From a checkpoint of a small transformer trained on Wikipedia.
Size: width 160, 2 heads of 64, MLP 640 squared ReLU, vocabulary 2048, 4.26M parameters.
Each number is 500 + 40 x the weight over the matrix's rms, rounded and kept within 0 to 999. Layers, rows and columns count from 0. Numbers have three digits each.

# down: layer 7 MLP down (transposed), 640x160, rms 0.091, rows 79-160, columns 80-159
# up: layer 7 MLP up, 640x160, rms 0.19, rows 80-160, columns 80-159
down79:507528484429493448458509488570499529495476508453514448447491474500461504491496520427443516514501523458435529540512496522496464460463444464517500470487468500533560488480539475489408476538483475462532562516529506518497542544442478535493525470
up80:393443542516460485509436506430524458518463559491478413540460438496501515511452494537523572478463547460513476465449606441510517542444532562470500515541582456457544523502479449436494573465455504494491545389526519475504482519430485456485481499
down80:540469487525481546528561448533435545567496554528445535535448494520532517472512480516515511458435460506518474535486496496457578500539489459460483646449421424540474495512476484572591555478438470502470440537513445473483508504452458551430573491
up81:483501473506497553445486497492511480440504428489569514477521467543506418519527450488495493503536484457425586563579468555502430464547493428474466489478434565397559525612528466553433481450482596527492543450461498542545495508573420558445599506
down81:539560442520553494455543444501565529472464517509508514488536563439550472469501523503433438493438485460503468509534536545539563538489500459506557508436458495555465603476481608475447528510530466416503478481528560520429506492472458508584546469
up82:491515467465445490428538476448557411484516491486526494552547510472473539469497566416508443511490529500538548400442466427496489476480496549479519502538522547509617506505456517526567516551488569552514483541533432474490447493550541458512520494
down82:517448450562533470508590512502534492572537521547545546555526531601512478551511537494506479485508517489515480524489458454520525466449449506395495499581466488393497474473479439532478467487513422499487529475517604538479487488460532508544478483
up83:537538544587506512487471484497554457512514555517472448521458520491511526496533599562449491455471479445567498465436508494562482513509494409466415470518560599536519493522550487547497502472528549524514485453452475534422423497507613532508512533
down83:454500483492512498507491526539564572447538422545428508489523460444429514552500509521482532512502571451480478487533545525530518488476532460460472547520499561487495466524474562499487515503544568586520520521484486433474450556544478529550569441
up84:454525481502496534530481512524489506518486511501511530512529503515479509499482499506501505489490478471461534510511488509495520491517457474526506492492497523533520495523482475506501461511503513495487494505539559511494493538514482510511501515
down84:498487515524488539461505515529500497508505463461500538530538491486492506503514499481513478512498493498500514493488512492481516512488497508494498521516508500506478517496474526517487512531452522511503533531550527448512541479498504539531486504
up85:594578466500603498512377531531492497445459494522523594445533530546485531492506497455479583520531456372508387478494536496477381529436479402528569430549469515516554527481473553522469541575508529480426529522475523505490472526569527483517534470
down85:572406461470564509545599446496554490523512510400566536526395485512549500536559496552517497522511548533568474540540564445533515484440481479451529493415489520565494523545527490486564515469526525492530527480551566509523513449544486489491583527
up86:480446547593537504436547469478482449459536477484475444541469493516512563525591489554495480571457483520456366518492441487398554455550531495485401513537548459515446454409536519452573511537522498494523447441470558459538497577531578525583472476
down86:494534464488581516560558549429447444517538554482460455439524458459526453501474479499531406486411476534466438510514591500416471447430474502565552466523511530430596444534520532546516490513525455493543504495485484437441490483560525473404467516
up87:579462541481509507516479518526443511483487489514542495466489551488489474555499545496455475483530541538482605546503493518508502455456521531517470537510541503502405536482533422487533484496564504483549490536423483485491556505469512551526434498
down87:482496555517521476488454479480464496488473534495424526483543401500512492484490517514464506472460439446488507481504431542500437510497530450507521558553544547492546508470513494523505472534487523527521523547507471498422463559529552541577435469
up88:515507485555500486516465462535524524463485508477471475540523493534522551540512501495495511532538485427493537553489524460520533467536526551451434430541451547541460525522535505456494622454496525408564486488450521510409462511480531488461425545
down88:518477526494536509577445466511530472517514427596458540456546471501556502548503531434502472553541466461481505457522512545503575527497545422444491468520511550517458513499507458497452441479508466558416432491499488532496472566486514534477519541
up89:547515437540500488526473478500477480466512449491494496548461461514476497520441416424461482401427475593443564512431536515491474548440428380513512479560538502488513473553525493523469480540487465513558425605533559503539494545455477551520414493
down89:529532572415461390503586454474462500520480415506503448553432452472533511515559542522532492482514450548575589519579554475470452516566409414530516529480449464534348520530503521546469466539481529469515483468577532533471462532482524526529467547
up90:576536569514450560481468460485528426536488414543515444512500503581457536495575462497448461473485561447500472416445456502457543523500505440518535471550538492447516440450533479519488449560467506530411511460489489478569395520547562491500493469
down90:471512474441439506479486466458430397575493386405484459557481528475449545428496500475498533489452547516524496483500457444487516509460560525475566475523518444471493453493505414477480487504377503540472435460439449493519505506605501507526573523
up91:539487569559503478524508467488496475508533437543437476476529555498424545489413436449486435522486525596516506562439544393460470535411525514460500514563559439493475499433497502492537536505487551452454496495482420518542533442418558510509446508
down91:497493518454532517517610464554550452498529433496527541498484491436478510480482499541518567466567501506497436494504474616377527471500533577531514607493483497581478466485576528501497493495398498552561488497503454524525474504518516466538499456
up92:511541610563568465466455467530487469461525499502501585493543454489516509493461579572488523431495560487473463531597506548476510453502492508542523464523521456520550470586492569515518423454493458498538547427452521502484487414531457549495511562
down92:545497554490540537492430548571448454508486499536455482495520438497526497440501397408400431449520545427543470487540584541522405524403471517483555464484495477506503483516438504436505472469494503457527554548498518449497548434440449444444499551
up93:529498460456561563554512473462523559473478472561507471507500566538503476403510534561470540450485490562444480536507608462507515524510405507552545486481476586564484565555502492503474495460598473447539538409416458567533581503542515422537511398
down93:478598483483547417569543443515465547469479585483529473542499618511546524512542447545585516424445560440553496520500504510471485514535497554489509511525514464519628565521504500504530460421455456491584479432455572495508480463504478485514520442
up94:527543469513439549545451506477478442503498472465476461524450539501539496483587481573509462401511484545495451488503500427416488437458521483465403438483507525551479465468524521520499508470494647468548628443442545615482518499422536481471483382
down94:532498473489547567532502528508510527527437489556476536473510427525426502471557616536512545496517585482533466529465528532474424443464483474561505452516503462501419440502539441533550476474477564527513467626521455448492519543517419392459529583
up95:506468421523511602555500537358480539491489525527561579521437561498543529369540515477495462576507433517495535524482562537401517489512471458419507417566475562458490534545484561434517536414523468486414526477476508536529496475568480538483536500
down95:532549467360518575557594536568451464499479466530563461463497483462439483510541521492480459543508554383538488441615568400440590537475478429460535513499459452482557477602470474455510560498516526500526497533573502497554547565479519521524454495
up96:437512446490516443413479490476531497393561546508550457464513582478533516461404486496432506585535418507456516504529598474529531487522442502472480485605423532445461491432556524515529441458527464524469467477432529461455548461472422562481473493
down96:486397548555476457540564454539471432532523492493527505514452501600541498461511427552439517447402522501465559474532524506535506535524491460553540525436473424539500497572502496572502545504498545425551464535491551449499483513555555443425603463
up97:607563500514567468491430540448522486497443464479418503570554529483523526440441424573481499466422536506482526483472490586516531517598526541519479469482508535515439510441474481511452522448537541546475439458475547558448448440543522418440484395
down97:593535477535609510468427475499441513502548526580529433498496520474578509498514464515537440504463484516523548493426413500479448495449463539463503493501461520500464443518530549441573510401439549509565449522532528555518526608540417487590505507
up98:460549531438484565525471421501497525466490508434594513489487503407515498442558539581520428474485514492429508538462537467539508486539498431566480540526437577470542523494483534406475488463441355492517479455425449549431475517484490534482460470
down98:429532588621540445480574575538486505459482431551546528396475524453554499493494507547477441497548501524496464485591482455470536517511584514488513492528491473493468544498569574495540476471575532503506469454479476517489564504497465492517552555
up99:450477507523549459528430484498586494476487514448436466529594553469549575531541481509471504534504490528501548463515455476584527564491592413522519480388446431399510559522509490487522528414484566424529512515432505521508562596472530430525497438
down99:553547465509583612536518516436441490546536453552543495543547552473560476463553464525447470554551451509522557484460517482602620525487507477510565555536483461545501508428557563441444484556429521488479491550491583461495441482521466551532572478
up100:517576501491433468518462404512542490490501482526483517574540476486491483538465590570450425480511474462528489440510585537462552466500506572530470504534491562429538498513491523526465428461539514519470477481557492583529446587488501529425477497
down100:550520518451417503532542486496521469513472469508494548551421512499531500507549480567421423473514492531519498548579457489489524462463507520542512536459537562525504549501513505528537491503576430586497468499461478582507468509473481508482442521
up101:494511529475451474533476438399446424459486445455556512519520486445482470481464508571432522503547454518458549456466577434487387486488594452434489464539427598515440522543542472472476488525497522474478449518512509533514497478377569429527583504
down101:559423593453506467527517459504526424512536496483423598523531395431551518431584467492574442562521504544467424581452503499504433551412597511501485539453565530523553482508452416493562603488474465473508466542494553461480554609474418507537451509
up102:497522502483485486478518480541440482503566445500477458513483510440540461558605509481447443442532462454522485464498458524556488450558496484475463450531506525528499545496529495447557464469472547555452468521451494516474517467521520502543489512
down102:461489520519489477517528426473551484504491493512487484577474508490457581496481534522522448498478467449496483465538462466492535460469568431516479510458506417511443493493495463499477485519584499487506540494440472519467509505487456534527489441
up103:459491507550441449498482511491487529497461511532516512499469421494501442491519448483440584514507516546481545542469569481588413431464466484561533457379538503533495427386485621530496473434523479433433540388507487473439533598453556506440509573
down103:503475444431522495471608523517494493537478563493462464425536460553542427467533549473455463442528579608469541554523523443555536565458450537465536514521473472543515455464487493522499480516542433470378498425515518595540491477509454519553443493
up104:464489545551614535549454425489504479417568595486556398469520544494530468495484379469531489532432469523542445529407457450529516402439493512486447587503496506519469502475486490533530464471487536497449520523526466430540482508501501549521510492
down104:508528497451457439481499499516473521539535463546509520509399558580501501543488486479494567492564443529486492530530507498493481571493465390535466570521420464524491487539471508503546502452409477529482585469577609520522479449506594497456513416
up105:539555496457506546474418436509540403522541538453538548402520484547469524513497503463492468506485434478478552502565539503545471537487461501448455433516558425435447487507495470504503447545438456477464495491483536506474543474477491551451479574
down105:446474542481545416523506439461581523527433531486516584502517544462473559541485453519600512570411508499503459476563516473485508449484494535518463450517518526513498531488548555516494531501562572517510578510451467524530508446469411516463510497
up106:523524463500529502537481508454479420565516563499482505587525457491497531466563634427511472512530547512501532493531495460487459527536490468502489476467533485458530580496511481509493586467492498595504509500476523467493491523498477491470527506
down106:469570500506462595532483503570555496490487489484484510489451484465508464507477459500457523437506447583506469490467501515461507553530548473476439468468450536505476565535476508468545482508552451410501474473517420481431514509521514537556529505
up107:464512448437493531523494514549445532454501544486543518491492439504469494483497480467508518457470478479453500463472517481493448543455447496504518479437446490528493537458579504541604491501519436531447470566469530528527523562481546526556539516
down107:537467524442530522502521448464507478528492528479475557483522477423584530516464536467496540543449469472567507494474461510501523460538497459520512504482479478472465488552453494548475512493536518507608537444522474473502447453538512531535465525
up108:504507498506498502502498504493496499490506490495501494497499501498495500504505504500499498503502499503506495506503495493499509494502504493500503495493492493501494503493506500493501507505503490505503508494495502496494499497498493511499506494
down108:500504501498496499501505501501495500498503501500499500499501498498495500503499501501503505497501501500502499501501501504498503500499500499500501502497506499500498497499500499497500501500500498500498503500500502503493505504501497500500501501
up109:447582435528513524506479443477456440545499520512612496569435524544444538431477530445449423484500484517507380471491436581505536510571469508536473504493479584559492433587496546426526419530448520466452470498408496459465495466519465506459490487
down109:336505510506442445585492484509470521420423465462557469456488526488576490523438498555497475503561514546372443509511442537526483506482496438517514540540462476463522454552535480444423425496452560588495512503508464516548460531474441518478455484
up110:481580442471508563498545532497510564512484505520475465479527482462550511569519505457445516514488491505449498587484501545454498450488480468482538509495530538477543492445467521509482498485488456493515516469492516472507482540542509522515473468
down110:514498501512515543504506511485500505510517492477506474518511496525508546514472481579407524501503568486496474506458523457449489499485488474486476536468556512541469492497518457490493553526573500482430540488496521514479446460490509522499471545
up111:501478483531506526509403439504496530503527507542475573552416570460571513466509454525441501479412575473501514563459503537479552572501522485446441537497501411559478407483463503456496521450493486510543398529461495530501497552419502421482412467
down111:474479483538479508488428541547460485470536572522498533498481516435568434509535431507540514515473479410462539486533520504560487584525473505470574522555449467507479465617588500529486465455548417490483500587525499446550504527553454511470476496
up112:507534481473473533491530455496541572475488469517552535469541510516487525541495479452514539469438523526541515535561453447499453540476515501483455492467499540494477497491485490537533467477505462503535460487578528449442486546486531381476466512
down112:600573522529516568542482498516449457475495488522510530466610527393482487486502496491509498432479436536513506506467486540501471467481494543495455494459547480546537540433540499504519479562447531495522542459478417531548520487544452539475485536
up113:484483542470441476542434487508463445483600477546499566493493570545519441481496453551530481398495506494454586529547498532512487511450561528455522495497582464494540517524506479493508487524452454525514580486515423503477512426468531521499527500
down113:523518497486433544567511496559473484533493540497580520441557465401498433498515438492498486539496425474519437463500545474512547486479499491500451459465492539522523470502555475522519463492435422504486511432527564533482564520430524502493499460
up114:558478508531456511506498474566534520454579502503516504455479480481500436528472533546456496470472483512492485543506502556468519500506543493486491494524516505471482489478510494471448504486458480509538495509483442481574480556485471477564490469
down114:497507500471506514534502455517502528500456478436525443506441425500492479473492523536529517514520505519523458523508503530481514515518526567437437479536497522445444570555494500443449473500515504560593519509477487549588489492489485506494482457
up115:528559498501547521489478503474516508518486528469440497532528505494519531503554444485501448482509531445540486542491509537461512428476475499527493505453519556472496515460535515450517485506537507482493440480507484524526513518539538533425509511
down115:491497479512529557449480525520549507460484431524452467533567502513512554524490466527464501507466493522539473512466534478502484527450463542513461556501566527492546473473548472490439500484550492426479492538459554506515444518478465473534485481
up116:409538474584582466524537434478474482502564569513485499497482487489463572490519440536481535489533486524483477534450412439433448502489526435485520448532441460557510474458502549496512472491528520488516488578525492483505498483456454450497462509
down116:477517486514501540562517460524524482514493513515487544488496505535542535439402480501518448527432571577519492490539495529404466479505436498458446456453510440514461505467505485588484504473400531458517453533519432517507475498496506464506472541
up117:447514477525542467546519457521472447478530445529496532507471434524520496476496460560456510489540492484535507429521508545465451540515472555459507429545460500509448449483431544537454565470555514504485508457492526561459529498498509462554492495
down117:537474478501551471436455507509467440479470497469474506442485480490513526513560447495565536457536489460450516540398502524502545498496556468534530422458449418466491502468475569510571537495503552556545466547518577532489539519466479442583483410
up118:563482478479528559464461566508544561543520451489571494472515515566452503469522454474468476520497469548501516550573483467600489413465535481450534501500435518484572484536423629498517443552501469444442478477488450461508476494541549500497446531
down118:447502490535422531454526449569551484579488506466477435446491469422458487502530503529493525497449469517480461456555492524504540573517491467509513541506474490487441527467482461513564487427518488480469522534560510459446526496474440529513593486
up119:591500464568506487515497483521498496454537534572501539558534522500516475512464468505476536510480498464493485510502494496499527492515485461581509501507528531450491496526495489549531548497543491416509464519424506465529555460450512488413519473
down119:494546468454530518497392500479506566504460544541488472444519496515459451489502539464466494532475502481546514510506544515522505464476458510447536474500536532527546534578509471463514470441479549544536493496473470503523463433513424451469491466
up120:464524586481545515534500502440551563467494499423463448407481490479502583522474553513433511441431501498571509504549486531459499456547532437480434410464457549505434431554540519486477521484480513513510503475407540546522559450502432501488467481
down120:516488526548477480553461511393502464579493524525478446464492463481545392448523378510488480474580534548450482472500446499464459506464529483595426552494557551455443490503509445489466480479463496490485529456588498536537478527474509383482515506
up121:480545563536522533481540469517545500566588562548514477509445538524516569473515466600493495569439451549471507536481491484497534484504497486521463484514512564509535491513554454579405521494551530482430512522439492517514474511498443436527478579
down121:491575536546575482528507491468519496602570548551478537544487432541490570473495521518481551581452543551452489416499499550436489504481506548471424466444475486559546477521573444522470457545447505555431495516492427479501523571499475532506554489
up122:521516532516507516505515484476461461515514451575515508503480511533404551450489478533567511527507518507457506532457463504494467464537531501454507510562504542486509523532514510554522469493512545487498452507454474503514480485437548512508527473
down122:493495526503596477507537458516522510488497471499488513516495459524507510488454521491527467527506519490479461537450473428506462466484514444531498507501514497486526522499509564502462513454557504472462512369462522494562500528540494538534497478
up123:517455483478553501527508492474550483487442479501469494459513427498560456497480516539491517506488482530494489486510500539497470499485480543494432520508495467526434451500488484536537482480511476510518503499485509485504489480497525487512496466
down123:543474493477486549553545544525525562547479530532530442456512476463534421510529481532470495515467533497524443535519452532485458475520535511492438539481485507494536543534496492532537524552505498539486513454508428505487485526497483482489489483
up124:557532497481434473507427491475469538479521537467558450556492522481497574495464432568532577514541457524494487521485499531489423463474472469490458446501521494530474521603442507535532503523528435473470468455534487488475459509435556509493606538
down124:472513489477582528556552419578416501529494448445591532513446573526426476449557551579535519510512475452575508451538555483515497543502457485463499436461530535468528503458483513539473478496505457522519500550487528506513530512497503547462555551
up125:426494501481521572438466432427493546478537524525574478477524460469475512538528473558531525445571589477481410490482497448574548492573487521518500452474530554578451496500435486483463518419488399552415501525522504460408445520520471520529412583
down125:487500509547500572472522532558521549500532474514539431566513499513557540525399512533471566540420499534500570453492498526421489534579478547469494469500514599530506500406505555487511515531526507497450468524526487503525554517528400546414510496
up126:545455438539517487504519447546457498534453527484504430548557541473478442463540532458454513427476537528485512524520473440532406489472490519489517537478439540488537528500487510473517494458496525484416505518498518591539444496501557515430430592
down126:493477517520514531516492484525444506486501472561513496501481549430551495502565540487476480475476413490539464629476419523456592576455443444451530582550561480507489473499504428463473498486466492539431484521490474432508471500528490481499487502
up127:523510524563503560504509483487455476513516534494488505509487487484475502555531495475524479462496461491518486491495522509523487534521491473496462532505482516569488480460522517489500486478435459508471510511420507523481512465517468505495475511
down127:469477532478520524501495506503514481479435496515475500506463524475472494513491520514502515503475543524558519488545471479499491516505466475455518522497473516494494503458516490438503523535503531531498551488485514487490523539455476473513523519
up128:512395489566493453536575448441528478513521479481463469532492394456516559538612495549563517562566470533496518522435505493531566472433468444565473451468493450511561615482540551456455543489495512567424560493542462470560476567502552458521485579
down128:528537518488489496572434535508462529524449519551514536559474465498603510463513506478538410533526536502463527529457577535568536506490487494535521504463478553482425531481532497460620417495421427555481550501484535520531515440488426486601466541
up129:506540561497535502446456543490511539545594457446502507465466536500497591517445565560483490486527528489435535516593504515465414502466440512488482507447523485491491557539505549542517467449460484557430499487436511505435522459511454501417514485
down129:392522508510591483576515456503527488524520472604517475503465539554531479530541499471545520525445532430524491536477451468432563538444484508468504552438498501419550547514494532511480520505507554564535480461480504567497516494447515455474488559
up130:473474557535545495484414527485508469499510443487462444485525502592535554522533499471406500456569519492492536448553530461341408517611463430506515490464456409533493433531417470550513494430419415527492488517560400594484553516511547483537464584
down130:396513455543555451462491454493573482526576562464549490487534544491455470463444485510520494461531549438487396521496536442474554583498460424466595533449448451464562521488492429471514461515498486534494475553511472537539444481511541539535426467
up131:480486481497550500520463484465448481545476528497527495503516540480556449448475500460490527478503520477503539553536500501485558482529523473478535505517478449520569496513424493538509512494456480506510543494539509470483523505520506509546496482
down131:549474493465545542459494486499529488578518516482534519492481481523542437479509485537437476459508497502529486463488478559482549507509505505506458458475525532525530496498465504500478497530511489611558520564573469506513533444501487528485397482
up132:437516463515558553550494528493580505475412552458511486540564524531473424495550521577518512505452522466402544448503450481488467511459398508496503474473464474541537451524520479481438530450479513480529500588495497530511527463473499463527487525
down132:431464487532516565524523525513552490490499556499520536556458566406532469529554526475519444568452620396479561481488563542510581583495536478480532480503539481463533493548484543502416452501603491506524507527490473486509509501455535450528494496
up133:507473529495467428520531460465460460433486484425560494502548548453490477556480489501478520482492489477415519492479478594506437493551472466477529489444489560441463516550421482444453425492512562492531520490522548503555507426567525408528519469
down133:489475516476440502580475430503521531458422574533482551442497442485429542508419533490403422510452498465493572493525522502533523539531576489515465455522508495474493498574462543475478487488420541458503544444463458540512519482481517483540488503
up134:479475556502448455557442520478463504392476510507473595502472532444500481491459507556432510489499438514492449560474429557448506422496544511393464508553516625559373408518535532489496445519546572492544547474518550466529525540507515450501494571
down134:515466533561496474599508550524492523391452451450531541512517444497480483493556432532538402488510557572485587539595537504540424449485517533529468482515447526571489450444513487507494520509552480518564503453527505484567534534612402435442507522
up135:541608580477464539443484491469490432457509566489473414512484619475492519526458444517505528471484538445460524455539561557516537504554460477571517445475546521552457467481440470454471548476537483447541462503501484543513536510481480461465479443
down135:485523507446562471469564476471511451478491503410579450437527529473531514505515487534428528539469398504449495441461471501444452494527522406530508524505530489484494500480464500556530472527541492517460472487519512519413455451443458498504504537
up136:531480548414496437462475453480441478494512532507510489412564502540397445525456494461511499477551516561469454409549571501470446495498550467451430522475479476488409473546496526592409512553497504513574568550541546493520477426407524443615461549
down136:549496530465565566464548547498484472480440513488561515489469443570502526520507495560474556472548614551431469470615514513482491538464490532508426466522462483527542533464512480472502581514478489599517504513504508611376451557422497616518548556
up137:554497429548565518539510541491504482515471476475446475547554501555543522510474464544524520476543442465475581510541451476495490520470543488550441486497503479519524445562547540496462500584467527537527430479473481483531529544524519552511489542
down137:461553566509523479476465565486432536492445504511521473471498462525457532548501461462510473507549522504392495562467508496555512516497511516440517499478529514490462469481484438415456570453495482492503451500500513492465498487556531551476540524
up138:531569505500540527494475518489462471479530466443542490513480508538500532506581466529495521424532521482499475412577516471499478491423532528474466482486472464522488498505571524577467495496521487497537488489482474553520461467475446452467537525
down138:502519510503467505451553493467513463533534484472529479505485547497432497505479401548512478526443462475492508433498544469519509524507469471522490557520484508547502401445564537518474571431467460500553557487566476473525539486541503469531465502
up139:457567489528575523482459505472508511526543486454537478468492460557576480470464532541523521558538528511544594539532546451489442448559458532561520538558531486507532532476527496474484465513494506522497472456425542535418522529465520524465444575
down139:474541520522535502518541482533578516467464576490522532504484526452483527474534487485466515462488498433540465513548473490472462479554517471501563432467423482576530511431532557509509460484463502381467467514505542463440449526475526573449457522
up140:438576468491505431526544478507453419537446534455532437550499551507512463498518529488518483530526429470592499503510501497496450569481459508495496478446518480484437461406468444521480481414530505465475501458539411452504506535520487528498509473
down140:538483426489548495516476479458501451494473496495517443483432488483486549448540480540464474595528494509537409407487451470529504465478538402515495500555474491513505434438497540514528504490457472487478457515475527539438528528409473458526482456
up141:501514376496430456508477538502520474519547468468553495480546519561443498496551488445494465493467497527556444449498467506521523532532484474480430443496523475573550533510562565541482552518537444590508502430500493512534505591438570569482518461
down141:459520491483509517454507495548483526533505479526559442549491458513550538464416504487500459553496484540498501520557512460502553518584459478500473442606470438556456472480534479489480528507530511475516522445423550500477538547526528492413475555
up142:466556478532539439435466500467491593514515506487426556481471467518472499444499512451423532517459538539530475533454529407395480437511528496455493430490499507455503583559550502507503456516513593550493510511518546469522484453511478541495464506
down142:488538469538529403459570542521543504502406540527479429471483473469519489511534448526426518497407438561488458473556466440536583462490421471505540509583546538482516470520468505462550507464486484570521448510476528539468494499482470494491468428
up143:461596502502487441521458515469635485478516470498528474435420479456454504506466437542533448469554563513536500578443537459453548541413543508500508478519516484496544446518444484516460485455521478488449514457483495543447487500466499550514462478
down143:454569476481474547483506497557506407544503492481462441501479530548499438542529507465488529438521458432540539560448474465496458500533526580496525558511499526565525560480518480532501467475578519459500526487436492484516481484486492519486488471
up144:598472533456481537554524449592490489447438475479506489547529503524458442561554478478479476559506542584446565380447447547475496437493476500406511396513551445508446525447522559453474517490461471567468531480430434514558440484483526509454460480
down144:513482500466483416510560516524556461452469481593410432552564433408546443445488522421523540521450550522498507441537440565481590546551545472472487424523447532543514543468464486551447548581438475503541504526489484473473506524535552503450452430
up145:519516485471503501480477475463436451529527618533538481474495557560466472557508531477498455451534424534508491507544466481444511474467469493548478505481534467502559490470481528453559452489474520544481548393479491475504542509499513514519479461
down145:430517421492484463523501479522489511586514433516574523466446403539560562519484444500491534501458543518476502486451521497483531464449526440525536528462512535517415581489479565488464597486437534489505459534559496496537490471504504572492458606
up146:504473471534468412467527550441536495470548401463539558504511508502427535462484453435362508449523422527498525455465501510556470496523498439607474494498572539511534488486511583496460497518522446512468514504509433482521458494516448487391516443
down146:536422526551545408496493482496486468429518432536503584546439528438587503520535491431534570544471531482547628573555437490504480542572472531579498410484530505539501530495507532446420546504603478510527440458472469535529508487412504526497580477
up147:528514467466471531434487516480526553490534493467526514486525528441488538617432493479474454480425473430564504488531514560517546555534505462571482471507453523458470494538477496498541376535511516503446484456454491535498529479467448518534446528
down147:467464476535507514439478480486519496486487484478472489580468511513534472515622460461554519496491481491420513536484533567506521508444526456478463583513507460509475452525518474508484435492497560532491442487468527510541495558476485527577481538
up148:425480468474509566568471473479550466503609507549522517546568541461466490481418501539486508473522380535488538501546419600556426495460594531591559544463557511478495398564542566578473538574538500506459465507509473500468494517507613505456511488
down148:581534490511500504464562400568527529521439536494589517585526526472496471575475483444634447427502474410500519525422519483447509490600472483542554456509538463443456520462495521517500518494483561568521512442428419530473584467447393564520551469
up149:497497486440486551563524556477456566462517461495430461542504476508498525570501472577584500441449570542482524485536471477529535459537515465492600374504488444476451501490474554493421535559474415487505498474410458455537487458459556510527517514
down149:530552421479459481436459504489430565443469502474443501514485508471458500505564530465492518491516488527411487518553479497479564555459525483465549524461528498523453526557419506420514566515510509431539400512507477455539438469498549429510546563
up150:450488494521490411483469420474519499506506482486506522512477454556460508495497555508495484471468452508533458503450494505525524547484493475393411510519533544494581557480467479471442554530534476553504504515458634549549485536500480516496519534
down150:514564555586554506509508479534463501463535470505487479462504486476473517438517485513518490494514472568487495449518508525438509535537479494539574493446441453470488455524538534533468493502516518542527449556501459465467524470465515531460555486
up151:503513525515505444483508482464455522480509518518475535532572467471518450525544501504511487473488594419498469572522454473529484518490486473530465510435491518571464476559493504572545549443490452535485488532522476527507505454567512513545462541
down151:497481530503446526505533494548526530511557539513531472475574476495530469489489450502525490565463514492470522486499530517463469581501491499537436474482475558532486464504522591495512461524544534517509446463423529534540524519517513498489464500
up152:497478495480493492523509506482479504519498521499475485515513512508502488492494514493507498503515515531518488507499497501490514519503501499492510503477506518524487472506496482457518496513528507488494484525475504514502498486497485508498515522
down152:485503504504497499505512492517531489510513488500489494494512483482481506503512492521504500511498485517485484491535494520496492486499516498506494512523494504502475507508496498497504509522480517481515502467499502504507524500502483514492509471
up153:570537472470482513558527445558520483481506408487484445459427526563507504496470548475456449548456586496496502475526351460534502504416617422481481531530504468481481552519556486431447517477506529511572540486409500406559507527442517481530490492
down153:472465486409446521557565484463455492472484469511554484497445534514532513459436522502581555490527372545533485485486486510502512476510513586607474503497552443473525538444459482485551435581499441484524589582434411512527410468528492524483518499
up154:492495515518495487513497483495527493532520508502500509493520521519518505481520472491505473520496479475479503504509514502511478484476488509498499493479513509478505462522515504490460499513502485514507498516512494514484466486532476537485482480
down154:489505470488477495507501478525509494493448517504496492535514527518460484516542478523480508497500491506444506499495529523488516486524506520501458482511509507483483503537488488490504541498475507511522492489516497489508489489489508518482467478
up155:500443459484534457444497496501493581462537497526436547565381544528396521469489444560408417465431445489515398471454514554507532469523462544519519485454492470445441454484497524497490509488462424474550540576494466468552451453494603543444485442
down155:435483499520490413411506479490548578576470452538491456458492472583534537476450488506556556473469441489508522512493543507511423464533543526448489490536537442508504555527466513471504502490532521467482572515496421504541479563469515562493516494
up156:530457516518575494544538482410495533456530462493545525568529528550486468485476462470512430489549481551540487502554520462494500505498445518536524519528501489499398441467511464498559509438543544496478489445460502596517429487499505510518458471
down156:496441501489471449523491522427500515491518448458442529564432600487470447522614441431487539415439457491557435503496520522401525498580442508523599494483456502505479476477533460497572557454480475507436555510462550432519448471449470518463458511
up157:506471517513472504463440448522433503502503510473571496470488516552473533495441532455475542522464497521497532550538500493404549525542481515635538460476488512486434465509516522583577532461452456455503543451535481538507539508534499491440539502
down157:503509403471521519508532486525481488497489540510537593500482549442534531481551469461537500519525514485532446527552538555521448500426430458469632549531405505514506477543448465545520534492462455463452505455504537574553546519516461490518508538
up158:488476495584431538526566490473489483483523466505473492559510457460489583512495521499560494498566495453551497491441494466538498506498510515480513520530465508547561522535567475513524470484527504509472462528496494431558480484465495550528480545
down158:520544555531481511512458420530519527493508501516464558539506510482409453492548575516479488461455531535502563483491479536574515496524521511471556486498516487549456576418494505518480484499468452470473478520525532503469490503535508472493464524
up159:569541461518506500462458543518578458496562537541535499523525503513539583529476516501456377539533545443473518557523486465473492479517449515559559508464527511485496503471511483502509439463588457513559566510474476586438511473489522504539466508
down159:530494444463540460567574615546482526480551494461481462511451472547501458528463558505566450457519471472459484541454473459511507508535527523508562472447524506501456591527516464485467432482531487522498468452489522467524499482451438474433481511
up160:527470511493473514491490518494501484480475498497494492521512500468477472505509506490530515494500502491497502494489496507493491468488504495486495515481518486513478498540490494498499493489501505498493516513489490504496517495494495499520468474
down160:526509516481482509486494492508501498480516519516480480504478484513513509459501489471491490507515515478488513511492512504459485503498500504509509516497537495473520508489507483495490497489489501495503504503507497503467515520501492483495488517